{"n_layer": 13, "d_model": 320, "n_head": 10, "n_kv_head": 10, "head_dim": 32, "d_mlp": 1280, "vocab_size": 4096, "activation": "gelu", "norm": "layernorm", "norm_place": "pre", "norm_eps": 1e-06, "positions": "learned", "qk_norm": false, "attn_scale": 0.177, "bias": "none", "tie_embeddings": true, "parallel_block": false, "init": "uniform", "init_std_qkv": 0.0211, "init_std_o": 0.0, "init_std_up": 0.0211, "init_std_down": 0.0, "optimizer": "adam_atan2", "lr": 0.000772, "beta1": 0.95, "beta2": 0.98, "weight_decay": 0.17, "lr_head": 0.00914, "grad_clip": 0.5, "warmup_steps": 302, "schedule": "wsd", "decay_fraction": 0.736, "decay_shape": "linear", "final_lr_fraction": 0.1, "batch_tokens": 65536, "seq_len": 1024, "doc_mask": false, "train_tokens": 486000000, "steps": 7416, "dataset": "wikipedia_en"}
Each number is 50 + 15 x the weight over its row's rms, rounded and kept within 0 to 99. Layers, rows and columns count from 0. The size before them is the row's rms in percent of the matrix's.

# layer 7 MLP down (transposed), 1280x320, rms 0.0382, rows 1236-1279, columns 256-319
064:48 49 60 55 70 40 41 44 32 68 38 28 56 54 39 33 71 17 66 72 19 43 32 63 61 60 50 34 60 41 52 66 64 63 16 73 46 33 61 65 65 42 58 59 54 67 91 37 52 44 55 50 49 59 71 65 51 53 37 68 35 56 55 57
098:36 04 53 51 54 39 46 24 61 53 47 69 31 60 63 60 44 41 67 79 73 52 23 59 66 21 29 67 45 50 37 52 50 74 52 89 55 31 35 38 50 62 65 63 55 39 56 38 40 47 32 36 64 51 29 57 19 63 30 87 47 30 50 78
012:59 53 39 25 58 58 29 69 44 32 60 67 47 32 48 48 46 55 61 42 57 55 65 33 38 27 50 75 43 66 41 61 62 52 51 56 64 06 46 29 62 47 49 40 34 60 55 22 53 61 41 43 72 27 58 71 47 42 68 31 47 51 21 51
135:42 57 22 37 20 45 59 56 40 29 48 18 64 53 50 47 55 76 52 82 45 45 86 77 37 63 52 66 18 28 39 54 45 32 52 30 34 65 49 27 52 45 17 66 42 62 88 52 58 41 50 48 46 32 65 43 38 51 54 20 50 56 42 34
112:52 48 35 24 42 32 50 45 40 23 41 42 61 47 48 51 38 27 62 35 62 39 37 54 28 55 40 43 36 49 68 60 44 47 39 43 89 60 85 50 69 36 83 48 32 40 70 64 40 51 54 73 39 23 81 33 47 50 64 34 59 25 41 47
097:61 10 57 58 42 55 62 66 53 52 73 41 32 73 77 74 36 63 52 41 48 62 06 30 82 38 39 19 61 52 66 48 30 29 41 71 60 64 52 66 38 58 74 46 50 45 40 57 35 34 66 49 55 56 71 78 42 60 51 32 48 57 51 62
011:43 58 37 46 32 17 40 53 25 31 58 23 38 45 71 35 38 33 64 83 41 47 62 61 47 48 56 72 44 61 39 72 55 29 47 62 56 77 62 47 27 54 43 43 33 47 39 21 39 55 73 38 41 69 43 61 24 78 67 51 38 44 66 65
015:63 45 32 41 40 35 63 39 41 48 48 45 54 55 50 73 35 51 48 69 56 64 62 61 26 29 30 55 51 33 59 50 42 48 49 60 60 75 38 52 34 70 29 38 51 42 41 22 33 68 56 51 28 71 42 36 54 36 56 51 68 60 50 46
115:46 47 29 69 63 52 57 67 59 43 50 33 55 50 18 23 58 76 60 80 40 48 41 16 40 46 50 53 40 62 50 30 27 72 60 76 58 30 67 39 36 42 72 45 35 40 23 71 55 70 44 67 56 56 44 68 48 47 53 35 40 48 57 26
026:50 22 38 41 62 38 34 73 74 52 53 37 50 66 62 36 38 54 37 60 70 57 37 33 12 54 35 42 72 62 40 65 62 33 62 21 45 72 65 61 64 85 74 43 44 27 44 64 50 77 61 51 56 52 66 75 32 35 64 58 61 61 51 31
129:50 58 45 40 55 45 42 52 70 79 48 59 56 44 49 63 36 36 40 40 74 67 10 54 40 69 42 67 76 57 51 31 40 67 33 36 44 44 55 47 25 40 48 33 43 44 42 48 57 57 37 61 51 39 55 43 41 62 48 93 62 56 65 49
097:63 25 35 40 47 51 28 44 66 52 47 62 63 47 64 23 52 61 58 35 41 50 40 34 60 51 37 31 57 40 58 56 16 41 61 42 60 32 22 41 11 68 67 31 31 38 43 61 27 39 66 66 58 51 71 58 56 50 78 48 50 52 24 46
088:49 32 34 76 57 64 58 45 51 28 49 37 73 56 56 78 32 42 70 44 59 67 48 26 45 46 19 50 59 46 83 42 75 76 65 50 61 43 46 72 70 78 26 50 65 62 51 64 71 27 44 61 46 55 15 32 61 62 49 65 64 53 36 68
109:00 43 35 50 33 51 48 45 64 42 45 75 43 67 61 63 40 12 39 48 50 69 33 74 25 69 70 48 29 45 60 75 63 39 48 48 43 60 56 64 18 24 67 36 59 65 64 64 45 79 51 39 57 53 82 63 31 61 53 54 51 84 47 30
016:43 35 38 41 26 49 48 42 67 33 57 60 61 43 76 53 29 53 39 29 59 58 35 62 45 40 43 59 69 51 40 57 62 40 60 57 46 80 32 49 71 68 60 44 41 29 33 44 69 42 57 28 47 52 62 47 50 36 71 65 52 55 32 23
010:77 52 28 41 60 51 51 74 53 51 44 60 45 48 46 23 61 59 39 67 35 26 56 52 45 26 46 52 44 79 23 61 63 37 57 58 29 86 49 47 29 52 46 66 45 66 65 45 45 56 53 40 58 32 54 65 30 26 55 48 50 68 30 67
118:76 67 46 72 57 68 54 56 34 58 30 47 25 62 46 57 47 59 40 57 63 60 45 47 52 82 38 52 32 53 67 66 36 42 57 54 55 43 21 46 53 62 20 58 67 52 49 53 41 47 30 59 53 63 50 49 54 21 60 61 65 47 60 46
085:35 41 49 49 64 38 62 47 61 55 63 47 78 66 42 49 48 80 56 31 68 51 57 37 46 60 33 47 53 32 53 62 19 73 69 62 43 41 62 38 43 39 44 66 57 54 34 52 33 49 56 67 60 31 44 37 40 45 62 43 42 31 55 48
095:55 56 53 58 49 86 17 28 55 49 48 55 30 39 34 29 55 51 48 35 40 58 55 32 51 64 84 48 45 80 61 31 29 64 37 53 45 82 36 55 55 57 60 29 59 43 30 38 27 70 61 73 45 66 41 10 52 53 65 56 53 15 41 38
012:76 37 30 32 46 47 48 62 26 39 61 40 21 60 33 32 37 09 66 40 40 56 66 30 74 41 43 65 64 74 44 47 39 23 54 59 51 48 56 53 70 84 75 39 37 47 47 41 27 66 65 38 34 45 36 53 46 33 62 54 44 44 50 41
122:20 47 53 60 24 60 65 29 65 53 42 63 17 56 48 67 44 39 86 37 62 75 68 50 97 46 45 42 57 26 26 63 57 53 42 29 30 78 54 36 34 68 83 67 61 52 67 77 62 70 35 51 84 50 45 40 47 43 38 51 43 79 42 38
084:46 62 54 38 43 75 60 33 55 47 47 47 66 44 33 63 39 66 49 44 46 59 53 73 44 42 61 60 56 38 73 49 61 67 37 50 23 34 72 38 25 53 59 36 23 48 55 56 42 21 69 27 46 43 79 61 60 45 57 33 57 52 55 29
072:57 29 65 43 39 48 42 56 34 63 41 49 32 35 07 43 45 60 41 72 31 41 23 57 42 35 44 27 44 52 34 47 62 49 41 54 54 39 55 45 67 34 31 55 44 44 27 18 28 67 52 88 36 22 04 70 55 57 56 51 48 55 68 51
102:36 61 28 17 64 52 41 71 73 42 51 51 52 62 30 28 38 81 53 70 59 50 25 49 59 40 53 27 62 30 76 32 56 30 47 69 40 50 52 38 62 52 73 43 40 56 45 41 71 37 50 89 48 74 69 52 38 50 56 45 32 49 53 65
098:66 63 27 54 67 36 47 58 42 41 78 35 44 48 54 34 66 33 42 52 59 34 27 34 21 62 30 58 51 61 47 71 17 48 57 91 41 38 24 35 77 40 45 44 43 72 46 57 46 32 81 58 62 60 48 64 39 12 38 40 43 43 23 80
104:32 44 51 46 24 40 35 67 68 40 61 57 48 18 22 44 20 59 52 59 66 49 26 57 53 20 32 60 64 46 63 64 18 47 56 47 38 77 30 56 21 85 90 20 53 54 63 56 66 53 83 55 45 57 20 40 67 52 60 59 60 79 64 31
086:47 46 41 81 71 56 43 45 58 42 59 55 34 51 42 59 75 41 30 40 46 61 30 39 55 58 46 81 66 40 46 40 68 46 49 30 47 52 44 53 30 54 72 53 46 48 56 46 43 47 51 60 30 66 60 13 36 41 69 16 53 63 78 60
133:53 47 47 66 55 53 36 56 26 63 53 21 88 51 37 33 45 50 49 45 56 68 86 79 75 43 68 60 36 55 48 11 46 39 49 64 46 55 59 48 45 34 62 63 26 44 71 46 52 39 52 56 48 38 41 30 52 61 42 40 29 13 76 66
110:55 62 41 49 50 49 99 89 48 41 30 59 44 40 67 50 81 55 62 45 65 57 48 35 42 50 50 55 59 43 31 72 49 41 57 51 62 86 42 49 47 65 52 60 57 71 34 74 70 37 37 61 69 34 41 31 61 42 55 66 38 60 43 59
012:33 61 52 41 32 33 51 18 63 62 35 39 52 46 58 55 53 59 55 55 53 35 65 79 68 50 67 52 53 48 55 43 35 41 48 17 37 64 52 45 56 51 70 43 32 44 55 62 42 68 67 63 38 48 38 52 62 77 44 54 74 59 74 35
110:50 31 64 49 47 74 63 36 72 43 40 69 48 40 50 65 43 42 58 57 38 61 29 51 52 43 62 42 26 63 35 69 17 88 40 66 57 48 53 63 56 39 74 31 55 50 58 43 60 78 74 22 86 61 39 66 59 68 27 47 59 29 36 54
088:79 28 39 53 53 59 30 75 41 42 71 46 75 66 74 46 50 46 28 32 62 35 35 33 42 16 55 61 47 39 44 56 53 42 50 61 41 19 19 56 37 51 41 52 23 38 23 36 37 31 62 35 30 53 53 38 33 65 58 54 44 46 58 33
093:34 40 35 32 46 77 45 57 67 54 48 81 61 53 52 23 59 56 41 90 45 46 45 38 66 75 36 67 23 82 39 48 31 48 65 53 47 25 50 35 44 51 71 58 69 51 51 69 64 28 55 60 47 63 44 51 35 56 66 57 49 51 43 35
095:47 53 92 70 77 70 39 32 68 38 16 53 36 70 55 36 16 37 53 70 26 34 40 64 75 41 51 64 21 49 40 64 75 72 49 41 57 48 63 47 55 35 50 77 23 51 59 53 48 37 20 25 51 37 47 75 46 45 29 70 43 10 42 40
126:21 45 79 53 55 56 66 44 47 70 76 70 88 88 41 29 54 35 31 63 45 69 28 38 44 51 49 63 34 54 46 58 43 44 49 77 53 54 66 35 14 40 47 50 34 43 16 53 47 68 69 71 32 42 46 76 52 45 49 57 33 54 51 60
123:52 44 55 48 44 62 41 61 47 26 62 58 49 55 60 55 55 37 25 49 53 56 45 82 29 55 50 50 32 65 54 34 50 33 38 45 89 55 74 44 15 26 77 57 43 40 76 52 66 43 36 37 43 59 92 54 34 50 49 55 43 44 53 40
113:11 55 55 59 36 61 64 52 32 18 40 65 17 57 60 64 48 30 54 45 54 55 49 39 17 48 54 30 56 56 31 44 83 54 40 54 51 42 76 75 44 41 64 52 37 41 27 42 54 48 45 46 76 26 14 64 48 65 51 51 37 75 45 50
065:54 25 33 49 61 68 38 53 96 35 69 67 35 27 80 29 75 81 50 89 47 13 62 65 37 41 35 62 44 37 46 45 42 64 13 54 60 48 56 43 74 34 24 46 67 62 30 28 48 73 31 59 47 56 39 60 50 66 55 62 39 66 49 48
111:58 36 61 51 48 66 62 85 00 69 55 59 59 30 41 35 74 84 50 38 69 54 41 60 61 29 52 49 54 60 38 59 49 20 58 34 48 40 29 84 77 63 46 43 45 59 47 67 36 43 53 59 74 59 42 64 49 47 49 73 61 71 30 61
118:22 20 73 46 70 53 79 45 65 63 59 48 48 48 42 78 51 74 41 50 58 62 55 54 46 86 62 59 24 40 48 50 48 23 48 43 58 55 48 44 34 67 41 44 40 30 72 64 81 60 54 66 49 42 48 76 65 61 41 29 60 91 57 37
090:41 60 64 49 48 43 64 53 10 44 67 53 55 61 50 15 60 57 44 72 32 57 42 89 16 56 45 37 70 56 40 75 30 39 39 62 38 42 23 51 83 22 54 45 36 54 66 61 65 71 39 52 32 45 40 68 49 84 58 56 36 55 53 70
091:34 77 56 28 46 83 62 51 33 44 63 55 35 52 40 30 69 71 49 24 66 54 44 50 52 55 55 65 38 32 52 44 29 56 34 64 39 30 35 58 50 35 56 46 57 55 70 37 45 24 41 42 46 60 26 47 39 70 40 54 63 43 59 53
091:35 64 71 68 67 49 20 43 63 52 56 54 76 37 56 53 25 38 49 51 37 52 78 55 27 42 55 42 79 62 43 48 55 48 53 45 41 68 50 62 73 78 33 35 58 58 62 63 66 48 54 50 52 51 57 54 43 38 44 62 56 55 61 80
121:75 63 55 41 61 55 58 28 42 54 47 63 72 71 60 66 67 36 40 23 24 58 48 53 69 55 71 38 59 77 33 38 57 24 40 36 51 82 41 66 50 36 31 58 43 50 76 60 46 61 37 32 16 46 51 72 45 70 72 62 56 57 47 51
# layer 7 MLP up, 1280x320, rms 0.0526, rows 1237-1279, columns 256-319
097:27 74 65 49 32 50 58 31 37 43 46 26 44 50 32 72 44 65 42 32 44 35 62 27 33 45 24 58 61 63 90 28 54 57 34 52 57 48 48 56 59 47 62 41 41 56 51 68 61 53 64 27 60 48 57 47 43 33 50 65 49 71 47 35
027:47 72 62 67 39 28 65 57 65 27 88 57 70 61 35 51 68 42 45 32 34 30 57 41 74 76 45 65 63 32 48 51 42 39 15 36 26 66 49 52 56 48 66 58 55 38 47 67 41 50 47 45 41 60 62 02 55 45 22 58 40 47 49 33
115:79 63 23 58 49 53 67 53 38 35 24 49 51 64 54 54 33 63 68 49 56 61 76 51 42 53 46 65 60 35 42 53 37 63 48 41 59 58 59 64 21 58 72 43 45 50 65 42 44 33 61 45 55 73 42 60 75 56 56 46 57 41 25 62
107:41 45 60 70 23 58 49 51 41 19 38 38 62 87 45 64 75 54 46 13 54 62 74 38 70 45 68 46 69 47 39 11 59 62 43 81 37 51 46 60 56 74 41 44 45 66 72 27 30 35 36 72 58 63 43 52 53 45 67 80 57 33 78 23
100:43 72 29 36 69 53 59 44 34 25 40 44 34 63 51 66 69 38 80 99 44 29 67 45 36 62 41 45 33 43 38 49 53 52 56 64 34 45 74 79 50 85 55 78 72 60 54 29 76 06 52 66 55 65 17 53 72 51 58 41 63 16 70 36
025:46 35 35 33 64 46 80 53 70 62 46 46 70 46 09 49 47 44 17 56 67 51 44 33 62 61 51 47 61 48 47 57 58 51 88 31 42 46 58 34 41 43 51 62 68 42 61 58 60 57 47 74 46 60 43 38 74 42 10 44 55 44 58 43
028:43 37 47 22 67 64 53 49 55 51 64 44 54 44 21 60 75 53 37 36 50 59 51 27 78 55 73 57 46 90 34 59 76 44 78 67 32 30 78 71 55 28 51 75 46 81 74 70 87 48 34 46 90 44 46 23 44 44 18 66 34 35 38 48
122:86 53 09 53 54 28 59 38 46 58 40 51 23 56 43 66 54 56 53 54 42 48 40 48 78 57 32 60 58 30 63 77 33 28 46 49 38 22 58 54 50 62 43 49 76 42 67 47 16 58 59 33 64 55 43 49 82 25 44 67 52 45 31 42
039:47 68 66 70 68 47 49 21 14 49 49 65 72 34 40 55 59 50 62 53 24 45 60 64 85 37 46 33 30 45 64 34 43 35 38 59 27 37 36 27 39 24 33 62 28 73 46 41 40 34 58 37 69 62 44 39 66 50 54 51 43 36 31 62
119:87 56 19 73 61 43 77 53 55 57 14 66 72 63 43 55 46 52 52 52 51 46 56 52 55 63 57 61 28 04 56 92 45 38 53 58 48 75 39 32 45 62 34 56 68 36 28 54 43 27 73 45 50 52 46 64 65 51 55 37 45 56 45 70
115:49 80 36 76 54 36 63 23 50 43 39 51 44 87 56 67 56 50 53 34 66 29 78 46 53 47 53 58 62 45 61 31 46 58 55 62 59 35 31 60 60 55 80 51 25 59 56 37 71 70 65 28 46 52 54 39 43 36 51 44 72 39 45 56
096:24 66 59 46 55 32 69 21 66 50 34 52 61 56 48 30 60 64 34 70 67 39 34 64 46 44 50 60 24 33 44 60 50 65 55 53 60 37 51 23 27 17 54 58 53 54 63 50 49 46 52 30 49 15 68 57 52 52 37 42 26 27 44 43
100:54 55 47 55 56 61 63 59 23 42 48 57 47 46 31 39 32 38 41 36 54 48 33 62 41 40 75 42 50 43 73 53 29 77 45 62 80 75 18 35 51 41 34 68 54 70 47 24 49 40 55 35 50 49 21 42 60 35 79 61 50 34 63 49
029:48 71 48 57 60 44 57 36 19 62 38 78 33 47 45 57 55 65 30 66 42 42 50 28 62 45 52 49 25 40 53 43 37 58 50 31 62 32 69 36 44 34 44 62 63 86 53 26 56 53 45 59 54 66 50 36 49 59 26 43 64 41 76 19
023:40 46 60 45 71 26 24 39 27 49 58 34 71 46 49 61 47 42 70 39 42 74 51 28 41 85 51 50 50 23 52 52 35 48 67 73 65 55 69 65 29 43 51 86 51 74 44 51 60 56 43 47 58 35 47 36 61 50 57 35 50 55 29 20
109:40 67 53 41 48 34 48 54 39 38 64 37 53 54 44 65 63 90 61 46 48 33 73 36 38 33 28 42 79 34 18 47 35 70 37 70 35 70 43 44 35 38 33 61 36 60 56 32 33 29 64 39 67 42 54 62 39 76 44 40 20 63 26 36
114:43 62 40 36 72 40 49 28 65 59 40 42 35 42 60 63 32 45 48 72 53 37 51 45 68 59 49 60 48 62 59 69 44 49 55 56 61 51 70 11 49 49 46 52 40 40 29 50 40 52 46 50 62 26 38 44 64 46 66 30 40 68 38 68
111:45 61 31 28 25 67 43 21 37 20 31 66 54 26 75 21 29 48 45 48 57 41 60 26 31 72 61 66 28 60 69 61 36 81 53 72 48 36 29 59 44 64 45 68 61 27 45 52 48 39 52 45 43 37 34 38 67 62 58 34 46 60 36 52
027:31 58 52 76 48 43 62 36 62 43 68 48 57 43 58 60 52 29 34 54 51 59 56 57 04 64 41 55 45 42 41 59 32 61 37 62 08 57 32 24 44 48 25 46 46 59 62 46 40 63 44 49 58 72 58 69 70 44 70 43 53 51 52 59
112:99 59 37 68 82 48 86 37 46 34 34 47 55 51 51 40 56 52 57 62 46 49 42 41 51 32 48 73 47 16 46 62 32 94 45 45 69 36 68 39 31 46 56 28 48 73 58 38 56 70 45 46 46 48 35 63 59 54 78 63 45 28 51 63
104:54 56 36 50 39 52 58 47 62 65 46 59 58 35 76 84 46 58 34 25 42 15 67 67 19 79 37 44 34 55 23 56 35 62 53 65 40 41 30 45 30 65 77 38 21 60 48 54 51 60 45 38 71 42 44 53 47 34 50 53 46 83 27 81
103:70 71 14 62 38 52 70 37 34 51 59 65 62 37 37 51 68 45 69 30 73 66 63 41 66 45 52 52 52 45 41 82 33 60 57 54 30 54 44 56 39 71 30 54 68 52 61 56 54 20 53 36 43 72 52 48 66 65 67 40 45 50 40 52
101:59 44 70 53 19 42 30 43 55 79 45 73 36 38 38 78 33 79 40 36 42 21 68 42 35 57 28 73 43 53 54 80 49 74 57 64 77 41 68 33 30 41 38 59 52 55 45 55 71 48 59 24 66 14 14 52 65 50 60 45 49 59 57 53
092:10 71 69 39 47 54 56 80 75 59 45 82 30 49 40 61 61 41 29 38 52 59 68 50 44 35 09 53 77 40 64 46 46 62 32 63 49 54 74 28 66 32 39 68 82 60 64 40 54 55 56 20 89 46 55 41 57 49 55 57 39 49 82 21
099:57 63 41 46 44 85 82 31 58 71 61 54 55 78 90 32 31 67 45 24 15 47 75 44 35 70 33 40 43 75 46 67 46 51 39 69 39 55 56 47 54 57 26 52 51 50 51 51 48 68 47 63 42 46 56 31 44 41 53 51 31 50 45 63
099:66 43 46 27 36 49 43 32 25 41 60 51 56 62 52 40 48 73 73 42 52 61 42 52 46 61 28 43 57 70 75 56 47 81 54 46 66 40 15 47 64 51 23 36 63 54 51 57 50 09 63 44 54 44 46 76 43 45 42 88 33 64 27 25
120:68 76 28 47 45 55 40 58 70 49 45 61 45 50 32 38 60 56 60 25 76 30 36 40 41 54 43 47 56 43 62 72 73 67 39 57 38 42 64 40 47 65 17 71 73 60 52 37 55 61 52 32 62 55 17 50 77 53 56 45 35 55 48 68
114:59 52 59 65 35 29 38 32 69 98 30 53 36 29 61 62 61 66 64 25 41 62 43 11 51 42 53 64 53 14 47 46 53 47 44 59 29 38 25 50 13 47 50 38 41 53 75 48 39 43 58 36 51 36 43 66 74 17 51 59 43 42 43 62
024:39 39 40 50 48 56 58 52 43 44 76 80 61 46 28 47 43 44 65 49 57 65 54 39 35 40 50 30 49 65 19 39 83 53 55 73 40 54 50 50 64 45 49 54 22 66 58 38 81 51 26 56 74 58 50 40 63 52 50 69 52 32 46 68
096:65 57 32 65 52 58 49 53 42 54 74 43 65 76 77 63 57 36 35 40 52 38 89 74 57 78 53 48 28 70 37 26 37 46 29 56 56 37 41 86 31 46 38 54 58 51 58 59 54 34 54 53 43 72 83 59 69 78 37 48 57 34 57 59
100:42 70 39 44 70 48 76 56 49 42 47 33 51 39 53 43 51 69 77 48 66 48 63 67 47 58 29 47 51 21 56 35 65 47 55 47 47 67 95 60 66 58 62 48 65 81 83 46 22 54 53 38 69 56 38 51 45 24 42 58 66 16 39 50
098:68 80 72 68 57 51 51 75 36 60 60 40 68 46 76 77 30 65 44 27 60 61 45 63 42 26 29 51 62 57 79 40 30 48 57 38 57 91 66 46 45 52 41 51 35 58 59 27 25 58 67 53 60 53 59 45 55 68 46 59 47 61 61 35
089:30 50 27 22 39 35 40 14 35 37 60 29 33 27 31 79 53 67 64 42 87 29 59 53 59 60 46 51 50 78 58 34 60 53 20 58 57 46 42 49 47 24 53 50 47 47 47 42 40 38 63 38 57 42 53 46 61 55 18 45 61 25 42 58
114:65 73 34 42 49 49 26 50 36 44 04 71 44 34 53 65 80 63 60 51 85 53 50 71 32 51 65 52 66 32 43 65 54 89 52 64 21 25 61 62 49 44 62 52 46 53 31 61 58 45 58 14 68 56 38 32 56 56 38 30 48 41 46 68
116:46 56 84 47 70 82 58 64 55 37 56 40 73 44 37 65 41 54 59 58 54 26 57 20 41 44 42 62 48 45 54 40 47 53 52 64 29 73 60 46 66 43 23 32 46 55 77 63 36 44 38 60 30 58 32 45 59 59 33 76 31 44 25 49
113:45 70 58 78 55 72 35 48 53 35 16 55 43 37 53 70 65 54 42 23 57 29 50 41 61 40 30 51 44 54 30 41 17 51 50 52 57 34 36 37 45 46 55 53 27 51 58 55 85 44 43 63 59 52 38 59 57 28 58 34 78 61 50 36
094:28 80 42 60 32 27 33 42 49 69 58 45 55 37 50 38 35 42 71 49 47 29 48 40 37 15 33 65 54 49 60 33 29 57 07 42 27 73 75 31 42 51 32 58 42 95 40 48 41 51 57 29 44 64 46 63 64 54 29 44 59 23 46 49
110:74 40 26 40 47 54 81 42 43 46 62 53 55 73 52 52 91 39 84 62 79 44 66 45 63 47 48 49 49 42 54 38 50 56 39 58 62 56 55 53 81 25 48 86 53 57 39 50 49 45 31 54 41 41 53 47 43 51 54 36 61 28 81 14
108:51 69 45 48 53 53 34 60 34 60 40 70 37 41 73 42 83 34 52 43 42 49 58 41 57 33 61 62 52 61 51 28 56 71 38 56 52 42 58 52 58 43 41 73 38 78 63 26 58 35 35 45 47 68 40 50 49 58 53 50 44 26 56 62
098:57 75 44 48 70 40 45 16 09 56 44 71 60 77 40 68 69 41 62 67 69 45 68 50 45 68 67 41 46 54 37 37 40 86 22 73 63 73 85 60 54 42 53 37 50 86 50 55 53 33 69 47 43 56 52 51 59 75 41 42 55 56 59 39
106:51 46 48 37 80 15 60 40 46 73 47 58 39 71 52 69 61 55 37 47 52 64 35 31 38 53 44 50 64 60 61 60 24 63 40 60 54 43 58 46 45 40 55 32 61 84 87 50 48 55 33 50 64 50 39 56 49 46 58 61 27 75 27 39
108:50 45 68 56 45 58 54 48 52 64 47 68 26 42 78 57 51 62 62 57 36 59 34 41 58 44 59 79 21 54 42 76 45 56 00 45 36 54 34 77 50 43 40 46 49 57 47 30 47 29 55 48 58 83 27 76 60 67 33 50 57 56 37 72
097:62 66 67 53 47 29 33 58 64 32 29 78 44 70 58 52 54 80 65 62 63 52 61 52 39 40 24 63 61 36 59 46 37 69 44 32 42 60 90 33 36 48 55 45 31 76 28 52 76 46 60 37 68 50 51 66 49 12 43 67 46 62 43 43